Each number is 128 + 32 x the weight over its row's rms, rounded and kept within 0 to 255. Layers, rows and columns count from 0. Numbers have three digits each. The size before them is the row's rms in percent of the matrix's.

# layer 2 MLP down (transposed), 2560x640, rms 0.0459, rows 1991-2097, columns 128-191
103:158156115098118113143081087104155162129134189126141177197153137111119104138145115129112109109139073157135090138125128175121124077148155152166185084126113134113084134166138092121110133100087113
103:169106176106104177128094108157098187088159109125109143068182113125157097124137125181109112122131099130153133113111090217162177149129140135126137136159176141146163121098116096132146085164121170
102:096130093151160092176154140108161077092143091172130151123098210117129131129111149125106115160124174157182171166125133130051170077131113071130099151134163136128145087162099113142136110191167137
108:118101073126143115148131161119117081129103196121148132190111117078202171064159115130136130144111123062147135139097117173145107140123195091113111115168076134151146101119172081183142062156061113
099:115092120119091137142152098112119147112104094187137114142115107142105153128132127063157102155098102151138175148138150158154128127155072137121081158113174107173139103124141099131132119067221121
098:089173164178142145100184164147131127139160123127113135145160151160127137117158186085073073125106165084170126186146117178113126158136180117138136137130116170202168097101142116121131115130194133
105:132153200138127112127137107103118157111121111152058151154116100121107104122153116102133151144192096126075113153144125154132116146155124104106187093123151102086144115113191110053151088168140086
101:178147110147185176116108108150108140122044117146162172166120112158159127111194130132147172131144131080111099114137141091122158132093075089157084190135097100125127157121118152062108166134126094
100:148125116138187126091105119146102146141143123110110147100120159142104132142150228162114130126000142144153114168085080073112129160098097121133069144105137156087118142082116098189088094108133156
098:108105137178129156126162091115149141141158126119125082103164136105131135154144147084152095138131139124082142130126085142080172117145182132125110153089112204145168124135122131120172126129138093
101:081154143099136207121113190193120136168125114174134123164104103142135148198155148111131124191129169103136177093121135128088169100141182112145096154042078091099094125122108105092138085158155098
107:107088126140059100125124096123156149084152150162123121072102112077123127122155101110118132096094147183135134057140096145168115116114167162140138064090090129136179119117082158118192078065095115
102:128199115151117184180122160116072071155182156081143108100131143129126117133078125157109082116142175090128143136137135166125137107132099175143118155176153110084112154178144094135134119123086169
097:126130112168118146122134173081135115118140122068150117108118150162122095153078095162081114100113073090138140155159146174120104126183171041157144149077171174186109135087206133129153165129160148
102:163025175166131120119119176076147051142200084129113132127135144058054136126100130089159161061087144104145072149115156124123137128166143119109125152144117144160171105210153087132099149052099070
103:134105208171104101153094169148133128119101123147143130170146163172080107180117117077066131103124135124026155172129148124129162109101099090146122181160148170094139091125145124103087131146119115
103:144106145129148138154092128116107132112137142091122118170106162097130139115143152127202107100113099176105113075124182150134146138098142080155129141161103126055153130069138133094111135140164107
098:162099165121109173153128155094070135079175064095150139130151114100172122151080047153139135151071145138140103148113140058113147119102095132123114153155083111148162096148138112133175062109145135
099:143142105087112098104150097138133121144148140118164095177118142131185107102139094081165170086205073111132078131104085075167135165149131127175157195161115149137139117125127103141177148135161161
095:144108086133097097158152100127141104122132176124153110154115125133142127100123152133092122076215174102113120121116166079102184149093092196168129050096120103168127162145092154075106095180131087
092:173167153129131150186140096149110115163151122088091095086162124128141156139122025159191142147159088096125133150102144105176112120103201142145106081109126125116123109173199080118116132118109125
105:139153143163153146110195132141170185133109104102131169068121078149075151129124100198098094143158123157110136159165108069130103089084073122094085102113125160069158117116185093130079158167149137
097:159107181118118179172127116113107197134087160119167123115146141145216143120061130143140102115123135133106085166125130182135100151106125096135156122195204148155108149137090108170141081107131106
100:090105075137125128086123083104157143060145165120087126151132135153171111096119124117194121114139067129131145144110152128125121156117055173069160174106137163120121116128174183170111126087130162
104:070098121136170128158139176131125095109107120131136136158074122058081121137144142126120129107151095126121142158120150191097098155055105164177157088143116092193118145107133103153149099142108084
098:098205162131114127208120094140144149145127170123071165161092166111110120107102128157174123104088114096086154130160175133130156153151092177075104119127098152087140139210126105165149100153085087
097:098092067126123101151135163022108149121113112108094151124104145129121173119126080128116122140123185111133150107121096208141159081088094094142117137167144124185116112152114074149137139122111165
107:145101136185144134088129073120115129135081147110090144133175047103172095121126196192125084070184121150043105144141109168162152180151089111105177128140096113178165055089154090098120219132118091
093:108096083104137151116124136125142132167134150120155128095152166140170076141130141165134098148185139142101168135171086071095123143109096094146123176158157057168057152165149078152120139191100094
095:140071107120093119145106106099104171165154110181073139144087169147184121167128127113115135124082129130129160147063163180161177148129132131169053116155207190108189141125147125182117123150179175
095:110110171131122141143166170103109146179137032149127138064161076145167140179083133136129156081133135130133112146114118175118162083159123090077186162133143096131115130128099218095124054119188197
102:056118140124118171155144156098120169104043080107099113065137101097145146122079157074114093135101126149122194105113154186135105101097171105164137130156139150181120120090111128083163146154136184
095:155089108131112110117114117148127194147108080148141137115153161093131126097118095144171161081121121161118119141193111099148129126111094072126158109140161118133194165131111124212136121077137083
100:147130140140082125100119175120180100099147110140133147051128098070096123136147126100123174147093085163108102137123153171193118147127120149117126124196104166123161120173133134168131151092108121
102:139085122159161138144095121127108149121096088159048112150151100123102118090107157173174143081111142107056100093158143126190133176160164111084092145146132056130138124133145167155195093117172160
105:155114120140170131137115146115118117204136150156178150128101093094112119164158091120125067121092093115124131074136151122114118114093141114146148107162105132119095110107159101160119164129183097
095:102087182130124130143132164162117130105164138138111115175118125111162108151037076093137174144100125127110152108176145116134124133164133058051137112187098126140108112141159162141095107109090102
102:139210108183135143145117195131166100094116110153114151098159115116129137176098143138130153182143178108133112168157140022098081113112080102102164153148125210120108146137142106100091199108110163
101:148111145174114128092065085206103117124192065142167083163062125101116115031156155150100141083089145140150124122064134158173152097150132126164145159152213126111052107154165106129153125121120084
102:131116125142115175178103126146133143158118136168109149101123113087178167134157183105094170120119116129073125146124128093166175120072106151144144166140163133124062139071080138141114130102111142
100:169126119176129085115115043101123162112148172138124144167119122156123149118120143115170157130171108144179096094094129162150108129128146124175059113104155125163112115128081129115081080100108119
097:202122156163146134194149122142128147134162136112103105157095132066126135116088165161125169117075099080149130167169168099121113142127119064160106121145113132154129157162153113250153164137134109
101:124107160094136175130091179159171166097142048109142151061130078158079118114130096143144095166189178138128137112151164128070131131130144101175122091113202135122113186122144130135085110121136132
104:067116129051076080116095117173087123108147170076128138142167127157187141134126124171121146136134085187091098141142070135126163155156107108135101169105153140102160108103088172134140172081113159
109:141090145110110125110147142134139146100110127115132102160146109150121105098125091157173176145205141168072123134156126171153129012150122093199132157161114144134088090136127125117124154155122089
097:115107115138072146132134164078109108113150104169130173105131118103204105160148147127107102129079105162114145174157167077096138132084122144070106111094143152098123169150155073169088105122132076
106:126096138117102093083156112116150129147170155128177114109113154130108161094096154104165125144110073158149152104112184148179152183105123168160176125135130131148118108139139152193127143126161174
100:145192114095070115124125197154180098079116095123107137123152184133121126163101155145160105087149172137139107180123111113147160111137125130142153103160084071153165116170155141138115121113125153
104:187127122178099140077153151106093145116112099101152136130146069131147125195130141120088147052152088128153100092143106153150070111171143058153094151136083094135093108179180093131125141052104119
100:115131107114120115139212110126108096179147113168190142124170197078187101094151137074112136133145102114105117108109155094130148078088100151136131158153089148133123116065152156117125183156158165
100:165125078057150149141125081155083162098106123179123104143060063149136110147198162130153079140147104073181077129123119108124114120132098161139151108170151129171111102155162114095106127171064149
105:078147067130161184192112097107109164153119076118107163116119137157150160123090127183126132142140142063100074117170149167205083152158163123143160064128157152111098155136088133157125130207109103
108:144211141116171089167136167147170135079051172087142073148160182188127092111094130109118085143169154111177086103142094144188133162132156165135051128098165117163125100081160172138134166155102177
103:156132081137134171140179134110122152091166096129149197100096104131173171086098161146043057133160023176150141097161082128158140138204182152141074123142141178155132143102127104128131133110106151
103:117133159126129156154108089112136132123104092167171124152071113134148186177100112123105142092127134147092104145118148126106214086184153134089124143101181080116142130090115198120148098134179140
100:111062136140112150159149159152049084145137208150112166116142116128107145159127096145155161170079103168099128183084102134149135149134087126141087131123113104161174024072109179165115151139135140
093:147098149164140130086084039146166073188089156138097156096170149077167094091150191112118142127131175125180132122090091108095121151144135141174057130111116150098135094181093076171116070093119130
103:117119104103114104144156105157106156169159135104105161099161126109111169134134160084115151150151050146100105114104116126086125125171062127136118151107060165122121102131136122110132105145146202
100:133126142087168138121161130185114129074088171102116164093153163152179200108127061144172161196155169144110128132083142088124152076095170077188138118194095111101098167159166133089116077068160137
100:137109117142169147135124086123157090123218116125159143076106122171084170121056115111164094176138157141138145143159129061113169103112091091137168105166142082128142173130113129130091117111132116
102:153162129111132095111105132130134184090140132148111131079086162176146153177106102135151154127187156143106167103129196119067124135098151125136136104136139056057081152127105211133146107113138105
100:156082093076108153105145170175110151157125124141187074079124082136045134126200102105103126116106116112147146157088154149149115120141115153142174071075143142152118092134127116185122153109183110
100:166136189090134111107091125122127155155161121117130162110094113140086142122179107088147094117130094070144202169119150146137124092111118092140112108111121126120172085118059100116172159177088151
095:108096174137096141191135115176122057078145137076132107093161182059135172089135089159066091098133119189125140216137093157093098128113134131127141119109125130138110104092123137086100134133096146
100:131134172074102111130158157147157113191103104145116112098125141097117126123145174084136130161128119088137104138117147221182169124059153082180126075136155115173101160136142139139172212163134126
102:150148117086117131137098151167142150095200088140200156096140135145182088096117129119143139099086166109160139073185135157113137114112125132130178149090187167135147151092156170132147112147204132
099:108142111106144089172135123078130091065130092180162118092105139157126122157170144098147112159147120181109131181166111175115130155141095094135138128125162182137151164115097132093117120139130154
101:144167154131098166123182162180154117112107078155163124160129158151178111169099118151119102138097112131109149139135139110151086135152132080097160117179136154143093103136110092184182021149123163
096:120209070136105147120215146130047110127149122159134153106087087167141176156159090138162147167092081152126176152116098175127101144142161135152180140122127135145156098120132139118082189119097182
105:132076138138098124152153122105155159159144169128095176120087084160134154197098097123153119148121118148124170106156105156132108178129137167082217129135163150076097111118141134135108095100170161
093:145126152141112112185114153133143143107107064130092181112188136056125112166117145187103117151153190120098151122126175113141096125115136069093104152080141096159147164149136132106148133212158126
104:102141153171163202115101097134133136149159169099094125104133147099152139072114110112109126131094229154151133126192085168112114130129142157115167137126118120149118124069080144116093144138144104
103:156189151095086091157140135137158111106152161113141138098110119172097191161154142136096124144163133156109182099156075146151115066159140156146149191144165177099080087098078121134122112160118153
097:160088090117104050125077121107132090095161135141112131104118180131133143103186182066107106099136107100106094122155221089169113163143080113129147183132103074157102158136183193130162130122135129
094:129097091067195113138151154181123135092108176106126101098193081149131105154087124071166123068127162102117098191175114138131092095139142089141120117152124091135104124109132097083070149127157152
098:158181159049077103114138131113083128209136147093117114113138077141114178126131092078162125126102145123134161105161097108138091109046075081110145144135106139142142126132166129094155116134137218
113:129152105145106163148106127161107087128151127113163140150179131100094169151114113119119170137210096101078080063177127157178118123104164132052151151081113065105145168150138167113106105134102081
103:106078114132161138150114104135075158144102122104098107066177123153129090148071062143067080124165165123177135148113105194121121118117138109199133144096188148100119120082099176150169116092119176
100:165092150105173114155162128105135148158115116140138137200113098114125150124104127097140119105100102163123123081201150093116122149164098131175181153163150124134120054130119180144127128090105128
096:073154135163125130104125189155191159153093152153183101128121133124092177095189106085134161141129124111062167099107161106156183195119167199095112100127109114121125060111132101136058084218128158
102:122122133169137075165081129163079095140124150121113075164133167193107098152144090082087132095131163125106129081181158130113110138108203181084191163100132130138160167149134107093142111105103079
094:122107109103105143159121112098105140129131072051158113172166100139142102127076154147166124146130160110176159125083144125135134145077114143102194131107160098089150140150142118128102097181145082
096:149126132138118155105226081144080111133154157086097094125132117128129159145143130118124111149110099136141168108122105159117217158162124204100135111123161085142124125134150122152101109213181076
096:110103092142164115149148144128103095189090129158197085139129166094158104191130103103141134128120123117155101116080074106039177168118173158151120094066087084107153154089100141149173158115220095
102:101137213158127094119107110055137105090157160085082122134143095167142147161087147153073127079143095135128166173132087115102166153074156138155164093156111108133132149189167042135141132106140140
104:151055124156081125153111128175095152112172177145062073125095165165147120119118118129130167100108128117171169157091185142111048112165083131158095100130063079166073147117128140114179117160118126
112:103152167139108117101146101139093127134101163155163142126126079116106122111162140108163138101177105147074117112125092110175146146138202138161168130070069087121154136103105151128117133156146109
098:105103154128112093136111141092125088193149155113104107136177093082164150120163133085112141087147182104170071111174150133140154147148120223170062121082166114077164180223104176119134153175114149
099:147127108128115127172156146175124159225115111057187118125102131133112106107161165170105149148126091061112149120165126151137090134140068089163154166087095098161144040130163090119196117117149135
103:125076166160138136140136146082135148176145125157158143137131112145131108137145147143133132129136155179140162121123186117150124151172186093090114131114048068118123162135123166207149169096161028
100:064152130138080085138085198086124149119119174120167148147080128084097091180168186188128106145062088089111143130107075144098108151142153166153129129158124094151152186139128113133176042180132115
097:089073180122112115138093139135132113146166117174067096105188089099196097120133188120116147137106126142034102098086134128190123161202157097154131166107110100107144173116135165154117122087099129
094:160198164080134163128120161163178167118137171151092152146174170144077081063188144149100081099161157082158099118060143160097149154107110174100073101138088077069138168139202115139162137112106118
098:187113109074097115129108125140052093110073134160151090147120107108085145087142162156166126105171120170099096151098087132080105084121106078084064087142141164103142096187123123088151099117161148
099:102137101159147146180165163111090112155092167102157131089097171057094130141117184130132172112099124127103144119089054113126137134132153075134145163164135087146123110197129134151131096208113118
093:094069099084104122114129152089091136111149121174158095170114087154121162162100086109110127130117139180108161068172106106091103125122091142121175151195152108075090129192115111198115160070099115
093:124141159154142102120129154072106064148120085137181106086115137110133126153090136148142174130117133067160146190119104108086109113097122161155099134194057127166174103129089173065175110151113082
099:206121165081139087077168093114127174118104123149096104128053116120121129080115128070166131104077171109127100117114118192039139115154144097118053059085127119141189138123144132127100134178109142
109:055175126118153124120118065135109126139119057085129181101119114108148143139157160125065122148126034115176070116143118128158123102159155114089132090107128090171092082166169084188162145166133164
108:135116118155141095196072104114135130174076145090092103110172115154134079116170113149146131150142141138099119125075103143160104155087125093124109101106131153106165103141117151159136116135124147
097:179141190122133176143123143083116122075152122143087209169160184135209104186079141098098154064161185156175141102098095146136139127130164141085094095103110136133099192165149106118182167189032093
095:088084105123036118133126166128113168132143026159157144111128182142122159133057158066097153158084144103179123090088129097081149173076102117104114124114129125112105129108121122116172134106085116
102:088084114174130121158134115126139153163160166160101137105199118145120120111094162157078170140110109112096121139124132104160156098197134169167133170117192090121148092164115163159134077049170159
106:114088127154190145155165087122115148143128156187123117130109061100112182093154156085126109151146121138138140096125074088054119124129128167122107158116099143124201086167055040123143146121037132
100:138124123143143109180100080160125131064125149117089157181115091116110135126125146066160157156181125146075132055156129124158140138160120116132156109189085140065096117134011133156134138125102124
099:113095087097125111079154117115119074107078166200208127135163074110105099157119101148078136093137134130092165104151128078127108133140142105139133114100082114156108159157124146073092165063085148
099:109100168206084131132143139165085107081115123140110135074150115128116111115145148151127169106159204107039098155104159174152181159079166167173149142067167154122077160174100162069101114095133094
# layer 2 MLP up, 2560x640, rms 0.0498, rows 1992-2098, columns 128-191
106:117205151106067167054097113126100163125138111170094146155139133110101157165109109164118139108115114118187169137091127080096139109091180068155177148090092113084138118185090177074101170124098179
104:063129109117153067098169128187172138161158113093185149147134046125106132159099082164124102065165126136151086187115150094075140155099142135148147098141128208143205083108135101147112130155148100
113:102094172110103085142098122115134108120063223088173149095137153093145151136191155171083110119149102107120108075144114115216081170094114080125141109124195127167088150156076156162173124097109129
107:123167071081093179118115133198094087077111138168109145136144107120127134046142101105108118158126108149189131116140133179117117083178097154090144086112111137171176182103098123144097117116161099
098:118093081114135168150080127070146060154107147125120114070077143147115155159029140112103121144183172106101112133099114073063114143151111147124083147143147077204129062145167159104150157058139120
106:106157141154127134096070105162098099143154094156175072123104172117121140200080156110105169178110164105113129130163125177121125127107143170097115078142169079090111175197130141058151146062150132
104:107159138085113149084104090113180154117067128169157101121111134144084160151104183138128131143140091133109122164108139182151124125216138123108143057171123064164149069107081164060137090067142130
097:127117115083116101148137083124134120154105104089132136135128122155083128069144128165111175089124206153107109109191098180154064087135095137059178133164151170097175129164088084157127122179129131
088:157157087151083131158126125184139103133117131176128093151093134089135167130088079176145145123141073127118070097129102164126163161107111169144193126146137122141099115116125123170061126058123093
100:175157164122181150105107075197137092169151110116125167132127162113154098115127203167143201117103122115081133135115110139121138137167095104153102092134129167074146183170131182138202101134126139
104:115165125171166099110170125120071137115105109153090126065143075114124134148073141153110101148139067184066060121176159061088135118132129132104117144115127174126186137121169093149187104108189105
095:107147135177103097084098168081080161156072165107118150173157103142073129138109142153099162150190145141055090099025157105145146144072172199125136103179116085111081126113180130167172141105079116
098:120112221110121105090116148142154094133140132109128134125131176100113138117136210097068085189082097126156102147101135147164129154102147105134091116128162099129147135038108051164153127126137120
099:088122133163164149123179167143065126103064121138112172190111234120064217102101076109124143132121123121098077072121132172124078059200139136103097083157148113161102111131148157146074140138117165
109:108122080118119092095064079107127130127102158122150136176077131150125091118066153113177146138140168078109158107172135131140109144159138085116164126107122110142138164091102132144136178118128144
105:147094136114086159117086147162124090121071160157159158154065133167090155167103112116137165135117136138094098135125145135115082144097118128045149127121161177099138140105127110107148113116137104
109:077108137163164109143073113217185128148160106166179104130054097143115145146129206107138202145166105163150098115149165207131130169159137143165153155074168151065086161147111119136116115159113087
092:147106134145093162140103167119115093087163137122113147132120128180087047152141117133131157115141120107095131118056124054131147156150118101147050072125133095137153120145109135140102150130177118
092:139109068119134163136154174168169163142151151138115132173096119075093103098143148120105090133070089186119136109130130117145098137139151153105077109173167106186142105136131149104119145140150162
088:085141153166139169138129115155080182146062116142110093127084131130114195131117135060126115115101165105068155122140107150064137125182053130060110177123173133085069168167131163171156173155114183
110:182119056158125129083130140133044113128114129114096139114163115133109191149142097106144134131133200149167074175109066120150083122142120150111113181181095143085196097133131169139128140102066184
097:097143145172141108138159150134160045145157138133088163151083173138124087129144150043116131116128125162118178077069122151068116110142100109116131099121133052167134124122186122116127162164125114
098:120074154097068119106096116188114133103182155098124149109087111099108149100130156109132098142154147137119189167128088121117130174173150143092075130105106151135121146130104128191097136127125139
104:202164119070116182105125094082089129163167133147121140094096149133090115119167196156121137132072059147145236071127094113108140099142141185137141119094077136145145197102216176113142171104154125
107:125115166123135152137105106146127045099114099166109106117123090128101169111128134141107127149153123161116125139127132093115120164169168084118127135146104099147144160116137084129108144094115041
094:133096122216156174157122075123191098143101081133115139174140132123169095119157140166096052153142145115165128130090174061108125063149153126191079138133094154186125174131180161089166093120186102
088:134130160132161067149218024150127130157111164155102183189147141179087155092108135165112112114130120141103099143094138185165126167166120093142139130141111068091100084142113143131126163124175071
101:163148138167063122144116144090121131168109108091160138168155125135076140114122109160180096124158125171116083086067093114103126118157085104120102129094141147102139095094109149146180065124089102
104:123108092130143115111134152092139166086138178102156117025097090090082083083123108150142135147164161115131107106076103167095160182157125157097123095134112116079174112149107128170152128152163124
104:189059139120167100109138089148083147074114128110123106162154099091182094091115120139144094139172207144114122136148151115139081189108143153175142176123151139071202077186179126140092217168112119
097:128132089171167131121117066158133100098173154137135123128132085087143118099121110111197140101154127074102086144041061040143167131127196147074145135153092081052111156137115124140169112164139113
100:185146148046084094096143114172134159065102111120111061059148137168132113132112160074134133168095128117162173099114113176158132127156117129169075122118128150124129111096143170102178207071155137
104:123146104103090140202171143113159154124153072102109120135079202156142169149101144113109170112186181086120103174103127125115190124092138101139073108104145140132110165068145179138124119166153179
085:124046108186089121154118090157104182134069157154143112118132142090109125147135168171120131178081107153092128134093171125172134102114145107135089156115117171230144126164101087107152098119075087
103:096085099155137118174085154109154086112107080170100133074101186069135090149147122160132168178131190170098125088168124116138127085126114154110079116164093167148117113142122112128113192174134142
096:102167074129131134118127120144081092110134185079179147144129103152121124138162135136145147157068127065121160125127161164122203182131125125167118082120143114143161116126113147121170172163151181
097:099092170093124140118171140148173140106111165141121095217154159121099139152098151076156149155101077079110168136111135086146125116204130127071170097179146175167163078129141132085159180065141090
099:101120112173095146098117094111139107146175193172117141120129163143140138146148091093125081183180133143083106116158084129044164168116144112103058161116085131124088132149098088121141108115108133
108:135150149153205108078188120095130178098155146132075147121116114151113172095173149110124163180156123084187109111107170142092105090145161137134100120153169161140159125045164093135110197166174128
085:130102111128083168095138137130089130132167099152088082128115083108077136108081148120144105056091113161073140165103151094153105081113101143075095095166082162087147127111098193143103139123139090
107:140150076103116109135110121085101118182187102139178122107147085101144164109119086182102089097108117093124189083115105044098125099141114183172123127114099160165175155050126119137169096153127151
097:101129145150145107162136153091127140152172130132095078161151130117141117119071173098148171100106087135145115129172070155141084099113162150165180124117210172193128147101158135096142168157109082
088:148089130153175122130094107169087104128065127116123141147173114146160100139132095064132107070131138142109103116141101103082111106127109128078098190184111137133174130144139169120102115120186095
100:206131140071138164077129144209183125155102124138196159161137090114151162051111111134089084116139180160126101117125089075123124121105115051113167083159118216136131097138134188098127175116156125
099:180171085097139157165171154124108113114078183124165142155121103097175151104149084076151182120100115112115135103113123117101132086196148127086131144116146074166095113099143110126074146130143213
100:137079139153151173077176139085121099099130115100120114136176125127173113120166152150125128083086138074127112169166123110197091063102182134102109148086092098189133106134124147163129124103128082
099:136094098121193132151123142130146136111146117197080119122113136107113101128128138103102157187156178112073194127172138126092102123190098109176150049057071149050169094103099118064115178090110174
098:134147114132181115142135140159166108143144136133136118137064130134132124098111130177088086205181151127114074073138117141111150116104161167193155152122144142104090103062079120121114141151133137
091:190139156137113119146149150144162117122111073135090156162130048189138117131171138175122171129080103075140124188114106134087097140115144109090123100106135145090136160109118101146093149044101128
099:107158081131137155085144065102100123051144109121129110167129148164164156131116128133057136124174147109098110162183147061154148095113128153097117111107087136076188074107126104129118178142155100
102:170128152117158103167199116117162099124074141103088152094183109151138143109082070117121135152140059091111112148089142169187139096107167150104079046159081139109130153157175126098147147156159109
104:183148126123078125058100135109088186107143130082125124181111080115116142121141119128149149120106136159082126073094185141162149121130145113127094102132110115083126118129082120140106133078136119
107:097084061114156133147052097142096126116153151092137109132168172172108164089101106164107136108134109209094133109172123117141081136135145121107157133143119151102138075127143186099163185156152141
093:112100140139077170175116071105111167114128079119152111085194142155122132146150126138099129091151154072123141095044150157086137128106167142100111137131146160064102092154207157101162203109098092
093:165143097098166132160117116161168121108124162159069148164160137120136134135146093122103145161132116127129067130113143089100143116160134173139133126097105109125137134106093116118233149078136160
102:200208143073129158144174177133113141137119102146141138191093150191077078166086132095117099127146104157119067143105105094118136150097099104084144091144172122130100127091136175089130192118180082
107:141094111073179120098096184085118136153079090096121130146163083105090146134068125121158117173128129135161201191126104118154052131143117108135149182072106123177100130140140141141134166068150107
100:099105115052102143140107099184149202166109142104184145085158145154069120027104110169110102132112163134158082127149118163131153060130122101150085125140168092156194169130104136111152103050165135
102:118127177063103086156137130136108130159125147164143056134175080084121168110183155125181100122127095155070108137098112153096144182176117115133083117100155161095144106214127099134147087107121181
108:066121119072102126160114078108148079126124165124104150134132083096119143060173137202117089143119088135149128167074093103109113082083145176119128112114122151161166208116109192151112127099121131
097:137109113122098077145117077097180107161098156153101160139142140098118096110119123101113176165121176140097122119089100152076109177164113143172160152144102124204158132105150102128153175101057161
100:157102137137167097150179110146112189188122164103105136086125131160126118187073121077138132159182139128179106098072162102136102088125104160138093091191086111128116098102230071141157156115120145
093:087099116124202133079117121136112166175124159088120157198054127222134127122123179141108137125137141139158144171152096106112089160142128147138156076090043151166164146118071123122131151169111180
096:100095090159180210106126122118141195079167119108070071081123164140079103119117109177114102114148121134145098107121072070064140100121173096172158092138168156136155151127159211087171099102169168
095:143094107176124145138103183129161099152071153131109141140082091115105137191101088161158096120155123145082068204149130103071112182115110161163103108127148142151149152140142113089113131080031160
111:166099068167150125119188128150156133103105140176078133175090118131085120111194142127184126175131150137134145129094109129116150141141146161143132120115178189125140139044143192104095086128111161
111:126157141119179081178076110138148135136160169138180111152143134099121128128107155112127098100070107082127082130156145108146088130081082185156130092101150077120071126115098134130091125107138114
094:166113148138140095152127138162126125145105144103190159135135156168124133131121165114158103084169158189111138068127092157171115159103149128109072124126117190172145125132136150192131114090168116
093:159131191146075144143145158051131132166116139158119087174086137121079130121185138130155097131096107161119153085083179098120169123141092148121142150135117160151170166135160103193081174145122152
101:125123079180107135087193124131112120156113104113127111140150125111128160119142157096142145149079067160073190144123103171143128144153148123159121184134130088135054119098145188182119098095180144
124:159138156056122145125151073115164165090080131143136195122096081094118126165104103153157164124110107073044133096104096128119167132069126132112147122118129110111153100088100142116109174162144152
098:142104067097072152121141196149094083094128149191123116117174104088097129084147092161047194132146120168200128148106118153115130118110070170129164080091147131174114070126114088128081127101100140
100:101102109107127130102198139133083142187153175113130122150154108123128130094096136124147139120143146134079130173142089112129120084129105107130098140087129192174156126098216131117153194172128119
102:107120108186098113107081081105138124114099119192154071115129131120124099151119092153105101125111226110095118124095143170192155132151149150160127081175135125080118165124114091144147083140142101
084:060138094142098137121102094150164109188203121124152150181157112213176120144161125137153073121153116069114178173093166145098199171086072174169155117053132111134121152130130155121194070101052102
130:143119110176183088139161179105178148097102115144089108093119132118158133107150121169119111133129184177130149126080116173105117116145096107141100154145130187149162101138134090131112128114171115
104:128125155137157106111131119125091127120179079144099185148114119118151108128117112167155124150117088130165143072173142132089140175149141094104100149112056060138125149084129091161087179137184083
101:076146157097170109069085083090106147075180154096120099099166121095095083115129133210152150112172074162106125089150130114135077143166103186108145130105133084091120130138170136164134157139147134
091:132145137124114144133128153113145121161124136115147127147142116139146061090146143144162097099138028083079105077094091127133157111186147101108150118105132171186125112143105147194119097116104181
096:089162107156135132139151109124164166154093124073135118106080090120109183124060117173138125148091154121117137132102126122098136087153069106080113058113158156139110103088123160092141125128127126
092:087067121101179132161172122125099143168092073120124104146158111168176197116125113186128102124116086150085065117121121184064110085094100166197115136133126150132139153137106075075157136182140180
103:149112189159139087129076188133057129116144194087126080108108131120109123108126124056130170117152114125121143143092116137118128156140160116121141160127142111149120150063120115226112092144101108
091:135113159138208125113071091091157155139121165109157143148103166104081153120088142144122143063136147161090103174176171159058167125124101051182086220114190093162102095134075090156064137130104116
103:094158168147130155119153064148140114143083109133147135137154131184080147112127091164101166162147205151170099123119101183108099143152116143112157145013137120175169154099104061081114140138114072
100:105154151104103160134134105066127156105112104110113090115115133139139070125121158156156137150130135093145144128079116168138162158133135162113064131117082147114155098096100050079109166108144111
131:192132138186084144092114132154109190105146116141173118155106103087102123138139157108159171144090198124155130150088173121087137186142141129145151082168153172135161134094108137114119112095134165
095:076139070101112182113141084115105085190087186090160121151136106176127123117113112115151115125100142118110128140104163142161106138180175118153128166132095133174103110162117163125162152124114131
094:123169060108098103167139101120095174127157090157053122099124104112176154116077111126142131144136075170112166076130146110149102164166189135148122081143137068058082153159107113175116181169146111
108:092162094139150154079127112149161135171091157100131070114147080082121116135108139107148156100113082154171130104102150118087178112199114129075140114072087143202175106145100130112061191085119105
091:191061144127135086164095113089100140119050120152090167128114123161135153102165043105138151129149240179166045146166131104107136176135089133134117176153103141134104127118141129119047138060204130
088:122140179200121112145173150126110082098071180090134140137068122140094093112104200106102141100114158153123124139168116120117103103067114156121162089121087145119094128154111079132113128110148163
105:091149144119081123056163130081111145069080080161088136137056028085133128141129197108136156108121180118107159138197095131128156076131141088098141137160157155162102126147137132135151153109124104
094:164103096101120103138140138098144080162108150136161155137128148075100129143189160180079133179096114126155121132131126148121118170119153113161094093156129101117223135184124102058150126116186111
101:192087124105143132097177073096144142071115136139129128137085104129120092147133091096191146196084190145189121144148109132084171140067066068133079148118136123185139168127162083138118120162137077
095:084176162173113113140140150088070136178107131132127117117126162126126148130145130161111133114134138115111096097109112067158160173109160151095154141102114191070164172111123148102091070117133136
104:174148121149130162096108084139088165165102099117089094129107097167155106092123053121120145189160072143094076144179129128165187085177148087132140124105175141115085084185161126103140130143182145
110:083107121164166081126135151116114128153174146167174138139161153127144139119102103190100103116065122145165103158200104109118133169126148131144097133135140171130160093125208111130183139129085111
114:101152134191146143169106176152147142158138141090109102119204088194161092150090114103154115108154086092144104132097103133100192157146126146057093092058189102160159095157174081146081162101138150
096:140125170173060128117154195146123097136195116089081123095131082102122153158167123116086103126082122075178107102123164145081097166105135068075105148136106111111161184109144169176177122149088107
094:126163121112120067107147176157161136112194174099131153134089124135104127140168115141103170116124114151063155123133181114098151157090168097132139120128160107107096098117092159092184186124154108
095:166142088118214101097119105126192098147124141116107105162152110118171134115153144143101093146151091140064143108132100088143114081129108090134155099097079174128184192099100181093099150115185156
092:149195175154077176098121132125130137119116164088084182101151136162115126120134122126113125119117213125108093080132109170076162115107149089122169143091177145141148172140149152100103135154112160
105:075122167125098119147094137158107094053085147136141052144159089161032125108094071102106135071170131115129157199158125180154151124062074154084149092150108112150143128076144110099149149131110144
093:169059178137157129130097080140190124126050147121104117120110088153100108142142170139162159119178104088157196090146162149154086176134128136145070181125176124113148083118074084173098150134154145
095:121086131121145126162180173121133133127208147124138138114195125171116094096181150146132144082130140168094167084179130160128137145100108133136133080150150123220128194172153120175122152098170166
122:092117070075162162155080135107199196151166159132146181129071160135120151115104142156112121096140084090104081078148086140105143117098105113145101186185133108175104083162097153112173121073177177
097:127133181108115128110160159149130123138096104121132096063117104111096138135086107101139130149130192191116118119158099163092123193150147086164114106181112054172094102151188138163131124129085085